Part of a small language model's weights: rotary positions.
Each number is 128 + 24 x the weight over its row's rms, rounded and kept within 0 to 255. Layers, rows and columns count from 0. Numbers have three digits each. The size before them is the row's rms in percent of the matrix's.

# layer 3 MLP gate, 704x256, rms 0.185, rows 16-87, columns 192-255
095:177095085129146129142119155087159118135106143130117142116148099109093089133149115165097143193136145127165141130111141151137140141130149153133130100146149138112086150126155129120159132104123152
100:124135166120146124171131097136108103113132132159100089172121153128090090137165126122143089171130094108126115119129117152126131169136137148162115108111145163121112137166101134171096138140160162
095:126178155137171149115160123147098137147141127098139113123128127127151111101159137100097170169075142125125197094155131080118164152112169141152122144163136187143167082084127117158137178132181115
097:121132135137105125139112097154148126121165159118081131169122130105092144103085092149110138139136099111141095172132123086131129115177150118161133115161103121153140118087152074116097093151104098
104:135142123151148108175098121103114098118134137167107152084143106141142120123126146188102136119119124101103125143105123131134134112150154101132162158128153104088147141089099123098115155162169150
103:136168120154123140149178129125133168107131143164148108127136167140119116110081122125071120133108119136117137139155118125108097121136113091118178162173133094110143153097131110142124136120144142
098:105138137148131153108100154126102096141138149104194152127137108142091122090138153120079155159112149090125131112125126122149136157138140150167125119136143159126133123163105126132111149122147139
097:160170167100151136114145140116077133177110149126119110101157116153149105089121097087139076122081158144126102162109121126110147145115119113097120146141128139121106125191112165122099126155110126
097:140132130127100153080128119114126120102092157135122092101120112119087160175122141139132135103132102176120104120141116149105097123123164142108119150149132124143115145165145100122162116151179143
109:120141127120136169073128109090133107094150166123113165097136145113088163112111073139137104172117155148133139149127112116140136152141093107153152104138124144129123136105128149090132158145152138
099:114133141126121114140109118095088128122090081182114122158116130105139106151107151133125132133123130130134134139099164136152139133101171150145158154147155147111166127093152146099141142119100091
093:128130133136112160143123148136144112037133108115166137109155143198153155130153115095070176131088156125150083093160103158148150141101115122111098160172163146136103177131137175097139094098148153
101:145135130141165114130167097107124143069133150169102122131112143150102077170114156138119139143131130144125157119102119124135105095147086127147124144158112093192159089122094100119141114110166121
102:119102134104120139054137110147174144112120149131115132159120166117131108119101121090086121130116106160124136155140147089130167128124119185142134131128168128105140104119164153117153132186129152
096:110134161120115114137087151106118135167143092145157117097162143146133122143129145098138103108129127147202132079145117144147139131114131143085095080130082118135174098153122084129101146155107133
106:108149121128139119085095178111140128182169138136152110126121115127136100144116118169111185169144180167082112166145130125097147137100136125137102144121146107125128122143104127151144128106159125
103:138139122116134093139130121133149143141093155133147177108110093101152131101141124099124092117124134105168152135074160114113119144132117125116097093126101165139117140127155141157138094125175144
105:115139127117120104115108111179116165133111131132122138123101157124110115123163146102156090171134125098107186128117098144106143111118155102148147137123115094116140116112118150127168162103105168
090:095129109151111205109119102158124111103140098113135116149149121135158130137117124122104132158137158133100161129119117141145141134110144142141141115085132144064159107109103120134124121148110118
107:139100140130134126132146128140133131138108158153111158175127137111141099173188116148121127154143096118125111077157134137097114156135114125091124155114168139169100164133124109140095088147097134
095:105092132111099143128193115149139085083129121122120118140116159129130098127099143128131148124098132146135154156104143135122129038151157107117082098075120126090106130161121170139109132132130111
108:119139126107132081140158107137080115168125136135136136102167138185138106150082117149146171169114097099151149155136118133177120116130123129130128136159099130162147134130117126115112101160071076
102:130099125134136106152099153125167125115094153154102150144124161166125129122127138173127109111119125109072121184100108141115127159155122082153220130078150170140098149094153128143101137185147137
104:138144154159080115142112092133155124101103147145144109129129126124125158156143127137109121147130154138123150119119149144129107160113189103107158144137119108157123146113101130150098101176132157
101:148115125135126083158085154103125119155129123116160112123139102154120155119120092137096147195149103119107141131111153150174134173151146134136102123131110122163125108115171164131131108123133134
104:073090133134146121132130183147128096121117106120104113128132107086141100141100101120134115111122104105128150157131105116143135135097114108095137127135122097072181164089131168079101136145120087
086:092132131112185142163145138136105132115108127183138141159140140098122135093152117152094173116124081142125123119160080149115124121158114097151137104132140124139134110151159162107181105135078100
097:133108114122145124183168115113117114161076153118152154123124180125103113110114139135155112118087137108156103170106115108082105144120081146140129121140116153138154080108081154125128135124112125
100:143151103149155141075137128152136125088143200109096146128129104125140108109158098167164137159143109142132142152119136143204162116148149164112131145122117130101115127129182116122153126060126133
099:128148135163159131138097101151122122144114132127117173098132112157129111151134110111138158155133114136139106161067118096132145173078154193143122133114111151132141156121117114124111170181142083
091:138163137125123097128111179139158121120139139128148158115172129099115178100112153118086124106125138140128135148093143135132132144075161124158122113134126138154153164156167113146166145125120145
099:081156142140166157081148112153141120124115111172094111095143166158139153103133140126105150183102138109122126102149142131122180088105134109158097163166155141108123126118147136139134165114098153
099:127136106116090103140127122127141138103130117133131157178147112149128157110152137156114152172148094178148128136129113116098117138136160113160110086114078116133109149131112134100163135147154116
100:116161183120131166116128134107146183173087127162125140156093097128143113151117138148129124107160165134152112182123135141118106138144113112145119119096056168110138078124108118177138117152120104
093:137113110081173130117178106141135140122177174152129147126121079094113131138124139114125117099140147132134130126116116170122130128141162097140089123120156139101139113114131125155123128119142157
101:112151133138140114164145100171115141098160104088156125144121160122106105133141103156131117115085120118098152105090139130119148168119124086104105158096113138151141136109135149142142129138130135
105:109136146151162164093161139146148117090145128127142107112112129136136072138117158132122147164138154098151097128114138127123123128149112097112158169168120131126093107069166168062145130175128172
095:093138126123113106151168160143099075147124130142144160153111118127105182146148122098087114102145099140139147120122170133146097121128178133117080077155104124129137099101115119171152147186143119
094:121138089156090131122151072120138160182136107092110170139151116094130142150117143125138109175111149140140086140131132122125156146139149123107179133143146130074116134126141132135065105155104138
099:154189132076119137155140100144104129162163138160143185138142147166109150158104156134123127140142122111127166117150144116089121120140149132084131196147119129127152141145147151162088092165119135
101:102137077134129124164120144175141122106095123113162151123126156162146160114158150186095128109122106165137140144181105159146138122171091130120121123150143125120142139156152110155105099113166114
099:129136122169114142102130178137140113106177103135129138162151142118129134127086126174114129109150119168154129091119150132110081169149164086155116155134129129119141110142120110131103113132143116
098:121136129135153121126154098112175117118142161148136120150140113154112125128165101110128103132109123135165110128102144102105130131131127193131107136129168149107111138113078144124182100156120104
103:136126119144137133122137123135085104139102131128105128111107166109155169128121122118119147137153149141122141121148128130137102169165124153141113118159122134064120111153142164140083144139153152
105:144119115187166141084139146117140160095118099111122111158174119161113171103177136139137106100105139113120124150096067119159124113102138182138129147143144168142122110098144107159180123127151118
100:140173153141113124105088131104124115170116132120093084116142124133133118168163142147099111116125162154143124139164108131075140135145154192125123118124115146094103151105139161142138127167123169
107:102122134168136126169158168149142144128123139095137120087144187141139138167130104137128112165126106122142138167139123073121102133097145141114103154159098129139136117154154143112103122127134122
102:115112138100117133116118138096133106129124156179121138132135093108162106110099144123145151139140138132128138128101106127055098125139143101100079114099095141142114137138120134150124122148154132
100:097094147178114132143129129086092144117146125122112094136145069147120120153133141150100156153134129152133151069140121124114105128093115121145106143151104114127101139104136113095115129083118141
105:157108112101130151106144140174098155156129152143122091111157117104113087163105118121095177115135150080131115121137105149096116116104135125092112116139118142129107096098078118126097156142137143
101:097171173122128115122169087117144127136125167108131103117128108109147118093155102137136151111132081124113145118116112124160123117107147130142138150139153122114141102109109102153108145085100130
103:102130108121134115139143167146175117143126117147137106121145132097124102110146109168126163128116079125112099151123088164143132119135145136167120113146119146137121131109131106157109127104146093
103:157125147146131159099144112145130147120208132142123151138149137139114148161105122122100199182158102159142109104173139178106095111134120104137119090121103118110114166132134162127173132156092105
095:105157125136124148091152157136167135138097162144095141126073087109135135102101123152125122136163114142150154151167112121088115109144136116097142130098142112147143142133118156122133111181126137
100:143124120183126123115186118090129129110117109124115126120154100141142103106162091116121121157141118109138108138122147135134109163108127073144173111152127174141119113124136128120105086151143148
099:124147138095127105116118107105149139099146155131117099144124119126138131145121099166173113097152140133091080133183149138098104121147145107098160150121152156145138146164105129177085147120155079
104:128099132098105131114092115153078135155132155129116108133179116173096153126136156122129165160165134139125135152123131127146071111131159131147123141113138124172104070131115116137143165156109094
095:171124114102129151128102140147102172122160094145123133135121086149115133173146126160089144142113121118076084124121142138156093115145111073153112145139129139140140117131100116100098100119146119
100:173125131131135129116133113168139155129180156157096115117126125110138139149116101090124132124093141128116118156127161118126107145168152093110135148137134065102108131132144148145089136137114101
108:123165145179124174114165136094127104098148142179149141175152124103083088125123138096074106145127141111151118115131118132138144115137104114091115140186128100129116112136163151111135149108135169
103:103124129096145091179171125137151177148125174139121119128106156054131115134080126120120097101116136164121145105142119124091157153140088105133120082098110171154114144116143113162170135116169139
109:145102107114115089172128122132118132151127119141142212115125135175144151126113114182147153130143108138135142149129124154155120124138128124121140170143123133104124132149133094131161126136071134
101:114131098137168141123125108171145147160111135144118096153139088118153150128146170117124123130148131133090145180107090132154122168156103112125134133126136143153119106091136150143144110107141149
100:115134150118131143135111141116144106083097149188088087113114143112110093140120153106125143153143094163133136123113166128114093117085141156153123162081139140122135133124101149164134150135121131
105:113106082102116096128154117123094097127109123159166114136107134095102140160131146124126110118107169167112103165182152146116126145119107151130104107103136129143143164086089142132149137134051126
097:191146113146136155123134126105122130146118111115120117151117114134136134134077144120098141089105118150136181113125098101089111126095125119096096155105123101105137098085141109148146112141119112
100:072116111111145077153100114124128179137141119144112127130097111169136127133123121126154190163112123114167125129145094116155100141112123101121081090131120157138097120106131098147090121149085140
097:171134121130134128145136124160190132168134106111100116130119138114146116108158122134092099060158121123125135169135136124140092150104172095153132151082117114140169105094128101130108128164149073
100:102167153120101122158127154090158117086127154115139141154133125113072118144101141188133090116113125152147129140102147139112123162132137119095162147107150120106113153148129105089111143189173118
109:127117126157078104126085126188149154103141115117128091161133143134118103098144096108119124136151158115128150154133154114158153147116111115109119111130146130117189145086123115146111188096128096
096:138124125139136157128126143144119155158129170129100120126126146139148160131129121145132149132181063142118139135121128156177137148102103170138109118137163106088126122135184150132146132089109120
105:096112135190142137129095095159167151155134139118117141108142131137130145115130135098133085181134127128109154122156154160134156097121162137134160150134126111079162193113132118105119125119106148
# layer 3 MLP up, 704x256, rms 0.183, rows 16-86, columns 192-255
097:146091145117161097191126097098121147096154191166139110118139152102099136144109168117133141107128105117126143162128109149109147101061130142110099141143134119116149112139097131143126098177136102
108:119093140104101107135104115093129114135143145107087124111139124157179135081153127130145127124098138100200125117133159117111100125142144103153185120118122148127135177121091098131148123136140156
094:168127124110117132157090091109145118185145106155148155165123142087131175114122150116102141138152124142135127133123086139128140154140113168133139154114131104110135128104128182168125149142118130
101:112152165104114106127159152146137114108109134121115169142109132083132119128143105088130129152123103163105136128141152129105100119119151158099176158170115124124138122128121131118143097083122153
100:150100112174161167155118146150109107114142164147144156075102148102127145123136125168138109185136073158132151135080102133167114142113159128129166129147127123116103112110134118108135144139098111
102:134110126141137176090070167103145121099096171123117118139094103122154133140162137121120132138184124165125154105143112109144140116133111135132085135125132135128079114133135157109148098131114104
101:142097133110099152116137142117122091139138113101138068094112159155110145126156144084115121117148119181129109157108113144105107151188142118134121153132118141121153114144111142133082125144173087
102:140110119160144112146155132156113209156140152146107120143145114114121136116154112140134115159089119159114109128135137152123125150122142095114152098128139161147110097146095085154077137165133098
095:132101140115145128156165143181082141136120103165085154187144145163079165107150084170164133072123083144142149143139089149148130111093147125088117145134131155122161121121139137127121116136155110
100:126079104161110082140123132155145099101193109154120099131145131106145053153132127088182097123121107112115163151105127155138086119110117139114143135181142100115144182177165125145147124104072113
100:106087121143131100099123124157153123123157131146136140122154151130148107152163142123145180144107147160103094115153108093151130131148043167153101128127124131143072159146076142133107080097149128
100:114167141101118116150169140143120116125116128103151148109113162126126067194148138114172115172096121148123154129127027145128157136157131124112125156167110152092146176163108151109135072142116129
092:129149179119087119123138169104142140164134124136092133128129118085192135100140139134160068141111144123088160162116175079164132143082125151121160128083146147112105137092140110136123108124123114
099:139119169096170135124118159187113146144119125113149127116105122094126095099109099138111109115138137176100131133109146127170104094136200109114131135161119088085139110155085123171142133130111148
096:137108150119156162123115125138146146141124089147129138118137155160116083149106101173112129167121104199174141096114114106149155120146116124134081139142115161118156121156125112107115135115141145
099:174168154142124105174111126116137106098190126163134139133113139155087092123124123145120111119100113133150140117107147160087100129075132104138163191129142088117137130096164128107158117123114098
098:134074184166125130179147102142099135141116142126153129146146099102124145114155108118115113133128148134102157151130131112134131074129142159097091136183148133136139121119139166110123176098113092
105:096141099094124097133163121115158159098133131096146133156120120078107121113087118134116148167111120166163117085163158136160129097104139133161164148142104091124137120144150175153115084115088172
099:133139137116141135117165136130083097147144126107122137155150144121155144131137171129190141106141125111101129138136112147102136146126166125121109123111134129125141112076100151137075121141139107
104:101137147128075140112115175131174152142116128079132154130085119126102111135172161126101122129096131111133135118152140105142139159136140141132158129144122147136132151102098111181106140125117138
097:129162155131134148134185119096107091116116103129117131147178106099085122170131143133105110144103189131143179113144122178129106109178132115136119139103146108162124117140126130103095144079124131
105:126141133183147182125129118121185151135136108106143102128156155160146063115162141101110152110119169128125154146078116097108142111108154149119085073121145102113133133089084145170135132135125225
101:135167116121131111124133121139125098124116137145163116137093116125124091125080150140154149105124109127089116107135135130135145122103124140168144116166135117119174138098107109110129151105116125
102:076109145114117101142114066134180156105127169149131053140132134145158138110115105116138116131146126118145169093138160120142092111174143088069117117118109117119090109127140128169119099168110168
096:120096118110095154140110168118153129128113103088128101171142077108102127115109120155067122150131105146131136157152101125137155134097135136117155113112052131113124157137122138120135146132133093
099:168137091159113129089101164121108130104137087135138151126122080106116125159148129131148124166108119123176113076149117117125145099108127138146136127115081155118156154145166139084143167136071164
092:114148121147151109167136168145173145103112143156154123173120189104143180154129152092150160135106096129126090071155112098130151127145117095172140122128091130120138134135114127093150094097095120
103:095167101141142181138087181153082129117142119118147085133110128175138170130147150144140132118114141156135133127115112145116090172106173152124155164141140096108138134119121128117143123113129091
098:098198127137132140160137141148122140118101159075166103178133148107126158131124118088114119129114108135112121163139189127112133140134176121132137118141153112143113130153096162124127133131136097
097:055136126141128157075127137144129115105115128130166127165182166101152124146143144104145104130145111117143137095123110137083134154134102134103136139125091128154120097121150089138124149078106139
099:092136092131149142101114103126106174152117123099117130126129090141117073177122130167121152135145142125102097160153122100168129105123119101112184138126136140163118163129147112137142145134107117
103:159177128137110078178141132186127101130105114148139105121131145108160135157181123142125144144111122084132130134105151116130104125166129093106123160133153176141090178160125106125106141157132117
099:129100119168165144145131170130116107148102152136129131160138174130152107109111110079154100093169183086144101087095127142116149097119141129117152129111125130119129117110108095122087128111104151
093:086108160120084115116129100120114104179068141123131130115137115138152172107116125109125129112159154140121106134125114145145106165158139118121123161110093137159144083166109100147106149139175094
091:083081135124158132116142110116116126085125127139102085070135153115101093075075113133124134146105138089148124169128125142105163150153159106133124068139102136144126139140124115121167137123124123
102:126141083131145146145117132094157121103110105146114127156107135124126049128150120105167136123149111140092114119134134108131126172130137152145127154114137135152160122111108105158139142130152138
107:107117162150071147095138119153134135122118150113143137144159163109113102146127138132135138122063125150164108113110107096169144155145125152142099127127132144150148098125140090098133134093127139
096:101125134145093095134126157108133121123127128088123135209129142103148149137111089125108131122144123125133128146133156113151108117137112141121141121145114126142086125117087165120138093103100117
100:134104113132123135144141168148096129120107150146101145116118098092128152142142105163131077143126130109104113121150128155098085138121142119147120155169115194111148125170116087114101119130101098
098:117164129148133173072142071140136134110096170152111137116105159132122108111120118139107114117146124153105101131143112189127163137139152081129119115120116158128122106146103102128121114136172146
099:140135110178118084152122097126096137122155135171112145121106112118067115120159115120093089117162053102150154087170134125111121122127138118080168172139144158095189105112131162128154099128072136
101:103129138172145099111130118146182120123077119107120166126141147147117127150142094117104095122107172123152121136077134138111136113163116147158117143099158104104140113167134094152146120127190124
097:154127139137122115112136096145118136128109132161135184136134154156141141091157109099127154152135120110125130103143171112107113113117120119135103141141091132120112090117125111095125126134112142
102:133092135089135145117133160107142149152092132189115073114149136106152114078129140112132121113166112140139166153092158133138124106128122080132085177153130136151135105113132110121184133133105072
101:150124106123141158144110144104120126087135130135120137167142128175138180144142123116135119135140154101136145125166097100148104120117115175155140130157118124113098137089152114137128122130123133
103:112160110118127133148153082119139189149172126130104091119156102062107114101128084103128152095162143165119118141109158132121090129125135163131109123096120115134155134109108089118133158143103131
108:116142091160158118117180123140104096127174123125112108069113155157129120165164127160138135123150117087166134133124125135088133113090154133123148169120077126174113126122137171125133071106158157
095:146137104154122156153118175159092098129108100083138142119110173072150154084133102136129121134161113115125135131131090158149150142103092136128169121139133110144137125135144139102129115142152156
094:114132154119122115150112147077141154135132080158136126149110099180178126143132189098171151124156105120125125109136141123136109165107138144142131095102101102119130095092096134112122145161136089
103:117140135062101095140111096152104101100127114150125145080130136110139110146138128145154110142126114134115180109135123113174142103133137143096108150070118124135100132110101120117121142167149160
098:119146105122182147153166173152136117131147113159116158107153129142118130180143152131085125147143154120131141103170113134091131073141137161127145143109086146123143089154106156125206105122144148
099:116141120137175160099127133166173097160153077194064104133168140116115089155159129118119150122109132169143077119137153133116127125146119109142104097102140126121133098151127127149120135126144109
099:123121169142135135126124156146147122134156118119107141110165147144143089126129158080111155159145103123134105121142099122085140198114117109138116137112106135129113169152105096134161063167152146
099:151112126112097151115102143085081104120080147108145117153116117161117088151090122147123152166092149151097116186123104139100127138118131118111138166167123092129109113152123149145123112105132094
106:114114131165124131101114092107127132090105130134144135151159148125107152101142091139145156134167111154160154149109147165112140145161140112115125120136080113130131132084128138117090147124138130
102:115167126153142159131118112138146118169134148076117148098107155121075155097182175110149141066133128127125152098092099130130137140121115141178142097126132121138114133130099119126113124141108138
098:103148124126153176177148135128089120118111101104139139124097082117132134152129086142133123130130122138118120110133133147116157091117112129135143130169091128124127171076143128139086193117139126
097:154104084084137124127111152148151102143070155127092136118099129113105177128083177138130145108150149127106077157114164141133099144090114152101088112147140128137147126135100128132143150140130135
101:108126165141138113086119150157140086092137165106153153111108114073136080112083142133109148139109116139171113116108129132112123124104082119122101098104069130120145140127139070118080141122157090
102:061149153151155138130165118153141143163128142111120147135119119153103139157155181115098157064123125177109132119111169103133149103121172170099103123163147094128072143115148175160150149151100180
101:149140089165109147126076108110090128130103124131135107180130118136168138123112122112133128121133126150100161156115115099144165068157139126091125175125111114097121140094125101130109112145107168
110:130125105135124127112108073103150110137108131136099155126120108093142130097113136139110177132119119158147155118093116174077096111117103129146095130112114123127190158112163125127162136179141107
101:153180169114116132143154141097125124148136135095148162121117160119149156109147137100098131100148130101148107136076120112170105088143122134152134130171100123148104172135078116079129094141138122
102:114118174066092101146115117091132142140160104095138093117129144136110080113165092095124134167119130143134110132099106161137104142131122208162107075103137143124126111147127118133182097102139122
103:143131116127139143111115095097135138169124118079122171081115156180074139144118104124135107162121149119152134134094126168085091140096085138156099083121124137127072163097167087141145153133133131
100:102139137142093097144171121113127151112132152153168129144107150123074114094141086125165138113110155133118069130106127118124134143128102174121097140119104150100094117121132090137154118126134139
105:142143165095127123125119146088108082124113125124095100165139141138124147124112102140149175143105129113129094141112136122208090133126175106107127129123120170155116137135162187142151137143088055
094:093164118097137140129129115127140156118138157075113126125121112166139126134085148138155130157079135087150120152131142141150129160133085094081130129135138158189163076147136096128146126119089144
103:098124108093105169097149132161140139093111126110136155088114107132162122094117108138143131116155139134142127147136148137122100170099141121138140100129086099091112111125122116091170168087144146
106:130109125141145123172121119121138117099129153147119126159168131116113116158109150137140187079132131138108103111161142114182165143112105126109129145118162122109136152086087141129102184138127122
094:124149105137117127107166149148126113171112118151128147118090122096117096134113141119109157174160116075104140142142142165141131163142103080118102091132110132067087166152143098165133136119102111
# layer 3 MLP down (transposed), 704x256, rms 0.171, rows 16-86, columns 192-255
098:077164146116151123140084081115111148103138131106089123132149145090139151150088115122151132106143146089063158128127146125162115093103146132071139107111146159078136097103106109158142129144107133
105:135105166149117142183113128112130108104137128173157102139150118138114122120130101103114168164149152139127088111128142137116128139130131164153113117107085121149161133117151141159114144146140163
099:125185143141138108131099062146078152129095138124129086110117135156134140141130109138164150162124145137129149102153156136129116093132147137126113137129110090093135116141133152146119133138123094
102:140128122129105119137098135142126102087099145087105119106153095170106143103082121174151150125125111118160137154128099182127131146100151125111090142122122141098118158130115181116104145149121169
102:102132125103132102081132158108140114137102089182107109134128124162134119138102096129086124145161133135112173110161140182128153116130116116099146115117121141118113128120123133106111140117201127
103:137148136116130105128154131147125112122141143144126098128102116094095188104122106093104135134125132127108130136098150145126115123135119095146114107074159145103060098127103106122099111134134137
101:152140134117142120122122105098134110132100135100104042101120140128086134102086115107145121107108139158146156155118087108128142142153111135118138142148107093154099130172116146087109107145118081
102:169142127095132148159148163123138157114104067187124115138139103094134127133126150145134118122119139137142173142133089080125159134112127155153134098139131105117107081116123108139093146090113100
097:128167103140166122118142117144119091118135123119134145139136170125136109137108139136163139120120137173142156117112169124147115106126132082142127066144100135147139146138111115093171107138124140
107:118120126159164147107098118161107099143099140140139149110184116116135080100104131121119114106179148127135158134125130132170110130138165140131131132158134164166116103143143111128172168114105153
101:094125142141104086153111169092142145096146137125113116152135128136146124159148103066137150142140158152103149149133096142171156128099128123143116114119081140093172116114105116143141110101141123
097:093140118105119080141132135109095113096105109097173123106121157149070144126129105124168134129132136107094119134127097134148150182152169109076135154185141162150109144155103184126102102140117146
097:142149125120098102121094138152157140158086151103150158185155102099150149071131121159167092113111162158153102135133148104142101130135141157165158102095151126111124142130174124134094154082116135
101:083126144122189129137130134153105133153129188104116131137140129134138139142126105150120102126142131118144092157145099117091100148145155131133167105106132116124109152144105120144145135077137165
098:141127111117138097147112126140139112084099123109136124147113131084108136134133119114118130103115111115165131155109106149132133148113188074115169103113157136111153146137164112162101107114124085
104:128155164133132072122064100069115139129160118090136147172090156155118111139113101173131140147121081094048089116146146122102075134107089095086110161076114122108140140123102142117138142111171114
101:121117142105141082148162105129104146117143124119151128119091080115124132120156114134123096098135127111115179132112115111172095123128129171138112135134157151121133100145117129141138148111103103
100:151137179117155172167167081135130149113100136152073129170142131097123131086108145089152179119159141127099128168150133121150085153099157125125108112158119134142133143149159117120098103104174130
097:121149118134152117126093153134141144186133144107140134071167143085126091143133109114142141112138108151099126145099118112149131126123135107142129132121138088132134115142135109120137130120144124
102:111139113149121113132097150119106167104146110168115172151119096124106152131118154137149114142175113112117142133099152162148132142157151110141088158135165162103132141136131082100113170153130175
100:162172131152161119121121131106124154133092168099163172158115144115124143164122156134131146122077082130162134124109088098107148099171125086089140162103144095113119122116100108135175127146149098
097:136114152129145124125152125180132122136111172120136167138147128124122127129119078152165162141089131083152136161163100113127114072126170113148141154127142161115121132101127163098106138110131127
101:193122078141144110136101115101115112104122116149154157123167137161122145134127136148157087119138133138080159129121079126147059138116116132104166077127119146182100151128138116132094125166124144
095:144106132097118162110094129150139104134148155100144118121127124165148107143177162132074157161108124122117137087109163136160144109178125133108129124123156078142102111115188101145124139137164151
104:138137153152158112106125135141126108145095123119142128140117132154173154094138104114106092133118117106121134105164162056159115109148149131088088097160145141134107136126132147146119072110130159
104:130146089130138138088139098126153146156132117141114087136133176103163127136166116166154106128128136113179145123132159101107126140103103150129092095096088095141133162153146088109093137108145112
094:123155139115156145155071167145146155110141135192153180146101123084159131114124119105143121162112150125098128103127156128139110096081107126161137171130135115134137148153132140102114092106106143
104:114105114150081126137142143124104141141137127155138122125137088175099138130125152107133144144051136158134098086131122153084127106180160150100126107109154118165118177104132152104091114128121148
103:091172151100122127161114129123159086149140144117103116132142145129101138142136129154148117129148114157149127173127128081131116120143158132147145122155085115129127107140111138137149119110148140
102:130135130140068127112148132117143148114135108102163126176108141082118152107096181139141150093120137091104177114183144108110109066163112120107171115140144110112117086134114153108122133143124131
107:093148133124114098113151066128151154142126086156156122109130182139093110121113108116170146165069119121123186127129123112158108134129127135122154125196121113116135121117065086135134106088145129
106:141109099111129151102136148127112131122116117107143096153143114116123085117118107129149164149131144107097106126099137118137105129114136124115084126144107150104113145118114124150108126082112165
100:164130086145155126120086159119136115090101119172137123146099154107138114119106141145130091101152124116146100157125144109100149094085159158154150096117129138096154106092143136142127102127160123
096:062147162107140133177141153098149136116110128128137114179144079115141108110144121120133119081149109123138148115148126119128115121123151153094183143160129145128120145132118118155103139081144154
095:136113187104120136141162180121141131121134158062113125154123134152112139102126103143118145107111158133133120110109181118150099127134110128109119167153132107154136090147142177096114180132140171
105:119125147115113149135088101128118116130087127128125128099142165080125142141105132102099092119091122116122154153125104095145120153136109124134112085126146148146130137158083104143162148074113086
106:094161168145169114135141102160152119149121138127125118126184122136097129120133114141095074157147105147082143103131132111106155126131162128137127143107138160111101134106132142111095103104134103
099:129134141151097141173151151166104121082125124096088170150095141131125087101146126087130122128140111126157165195120132104127154158127102109123135132139128164130135106117131133111112092112099131
097:132162103113112119111056105074125082160138111108104127128137120126119133111106096088085122121089131161149138103109145134122126116098103102111111124085130140141130131093160150149113135154142097
100:167134123101104132122134169130131132118111139134104124137156113098145105151133133136188144162161180103157102075128147087140120081118135148124121115171121047162120124143130133144101111134143104
102:110172140153170126180110143131128125162122098163088149124122126136115139127136129103138127127115162131132085107091128092148102099103145118140159126125168150141112112104156112124091132138112130
103:132135088138088137136129128132087081101129159080146170162089126139161149119131119144115121130127110143150148111166124154162108090122112131120109123140119143147083184105145118157136117124082151
099:125103128097107132141082147191104152081112129152140125132074139097119104138114112112144113117138114158126165138108117134115129122148185142111128145113155089168108141110120161103167153113114160
100:129103111151106166141111102139135140137123135137128174099137139122141113117159161152139129162171125084137087117138130140154158119108148139157095135129169129138150126134123134097144111141118144
101:146114128126096131091088125125141139158135170098191156137104146147162116160117157161121137122128128125099124124161128151142123121097132123123133163124162107124142153091132144101110119114146161
101:153136143167118122061082105168127132110138167172132135120114126123076136123191159148136157134127104111139110104121105142109118113153171156144124121168118149148127112107162132152086124132076086
111:097130049098166092138137142118126121146166109087091144097148152135145060116135158144090199178129099112115123126150121159144136114130097151170075130115164170133090145123121116148139131126134128
099:146156137141121105182124120108079094083122140098133120139145140107092125112133096140117120101095147112164100140103105148093123118112115130130156102106183136145128108096139127111110145099148127
095:104147081110104143169163134148137114151128069144115144130185127142150170133130097130094150143108112151144114091116102125118112085141137160129082107147139126074113119141126161168088137111128110
105:135088119084122108134154152156116084132115124153148124124141096136145130104130153127179091101096111129147153123150153170150147108106112131079136142141177094148136151093104121163106153143139147
102:183141158108137102100132132107121112140130091119150117117133104113146060173170069145121142147107186156105117171171134147143116144109111156119143166076096153128107138142107127150140147105128146
096:122135169128141123145113108114124123117112082154097156160148124134132092155139163120145148139115104128160192189162137081123134110092130095127145121105157170121145174095154091156150092139169094
100:142130103110156115089167141126131140115078143126121116140104114131127132083150127133152116129104159105127134119124148128073139159166123113073163146148133121133160127157131176125111125160095114
098:134112089104130156099107110099098109132111118114109135151115073147136104128159159114121141136133159174139145163132092134113080120172068087100123112116113153164166082140117158122152126130154068
099:125140112116146158125146051124135114131149115111102121126116106097110160146112149133126114135123100065127092122160113160140115162103072161137104143124104131103102111153118100156146124153133138
097:136135097132109091104141136138131105123131099076098135086122128123125121129097139113149151171169110117169109087131155143127123167145095114108133130102152129115152165153108151128112175201128155
103:118118147115111125148154091115190110152175132124087136099102093169163128093166131134099117096125113150141128121129144140124154136101109150066128108139128107105132144073115107164092127083133133
101:167107100125096167084137147116126172114167130133112123071100100111165137120151116113135143123127167116137151143130127116182178151107117135125097144125142131127137132159080151108173131114107146
101:117137161155115136131117133179137119145136141096042125153123081110176129101107134131161114117130136128163123093129145109134119124129097144110134097147111101136096112153128113124117113106140125
101:129124121113143159156085132114095112107153116113113142150154141079153094131134161124111135127126112109124142122121112123134139107105141133119152105109137130111162160091124133143080091147140095
101:113094106126173165098108146130124137133076133117128128100129084141150144133134105075149166120103131116107143152115135191097139130151116139162106193100129138125127127127114150151138117163102113
099:101133121158133159137129106150148134152151145123157146146155128194170154177119159141134120122131075150114107115098157143145119124142115121152110117116137106123115112156105152141135135135086111
100:149091115166121154197170121135160115112159150156131169128157143130111111118124138141122173144161106122145085116119116141180176115114103117108135138132122100121148111138161105097087135098140130
104:120075151160141120101132097091127140129145143145110089136115140119079141165087109125125137097085106158100171158146131126112093095154109149124120073130109130111093143140150124130110134122077124
093:143119137112118173115134138145112084094144150138146120158105167085140126177176151116138128129141162158104135122129126124138156098185135112169150159101136164141109142150068149097128147092099132
101:158145112082084145141125135124114118092118137184151151093120131107103126116130097126113135122111118140152117156190113116157140139107143112130100152161165107104071115130161135111148145123148114
101:109153147121124106136142139112165112131119082137182145114116104155141138127117121110122169125142089125133124178108113139149111071116132110111087138136163157120189122076159108128115117074140135
096:118111117107140101163144134113127134108145109161167102129148145157154141179148120146136151162148159149155164106154130128167152128120126145145140109087116079108151172134115106081114150162138075
100:088117112151130122110134097127121091122132152098125109140124083144107147135085128141117143119211137094144087116143168109120146126141118081115114078158097115152135131136128105097157137074167148
109:149105136142134107157136116107155124123124138157068107083098138096157112140087139168112086110130118168127145135124148109118125104138096108125150099116103128118109148125178181158125126083157149
094:094133141139116160115184150122126086113133114112103146178118075107135111113120078154134151109108163141107131130142122146134118150121129159093139089147118083139101111089136167130119131128093101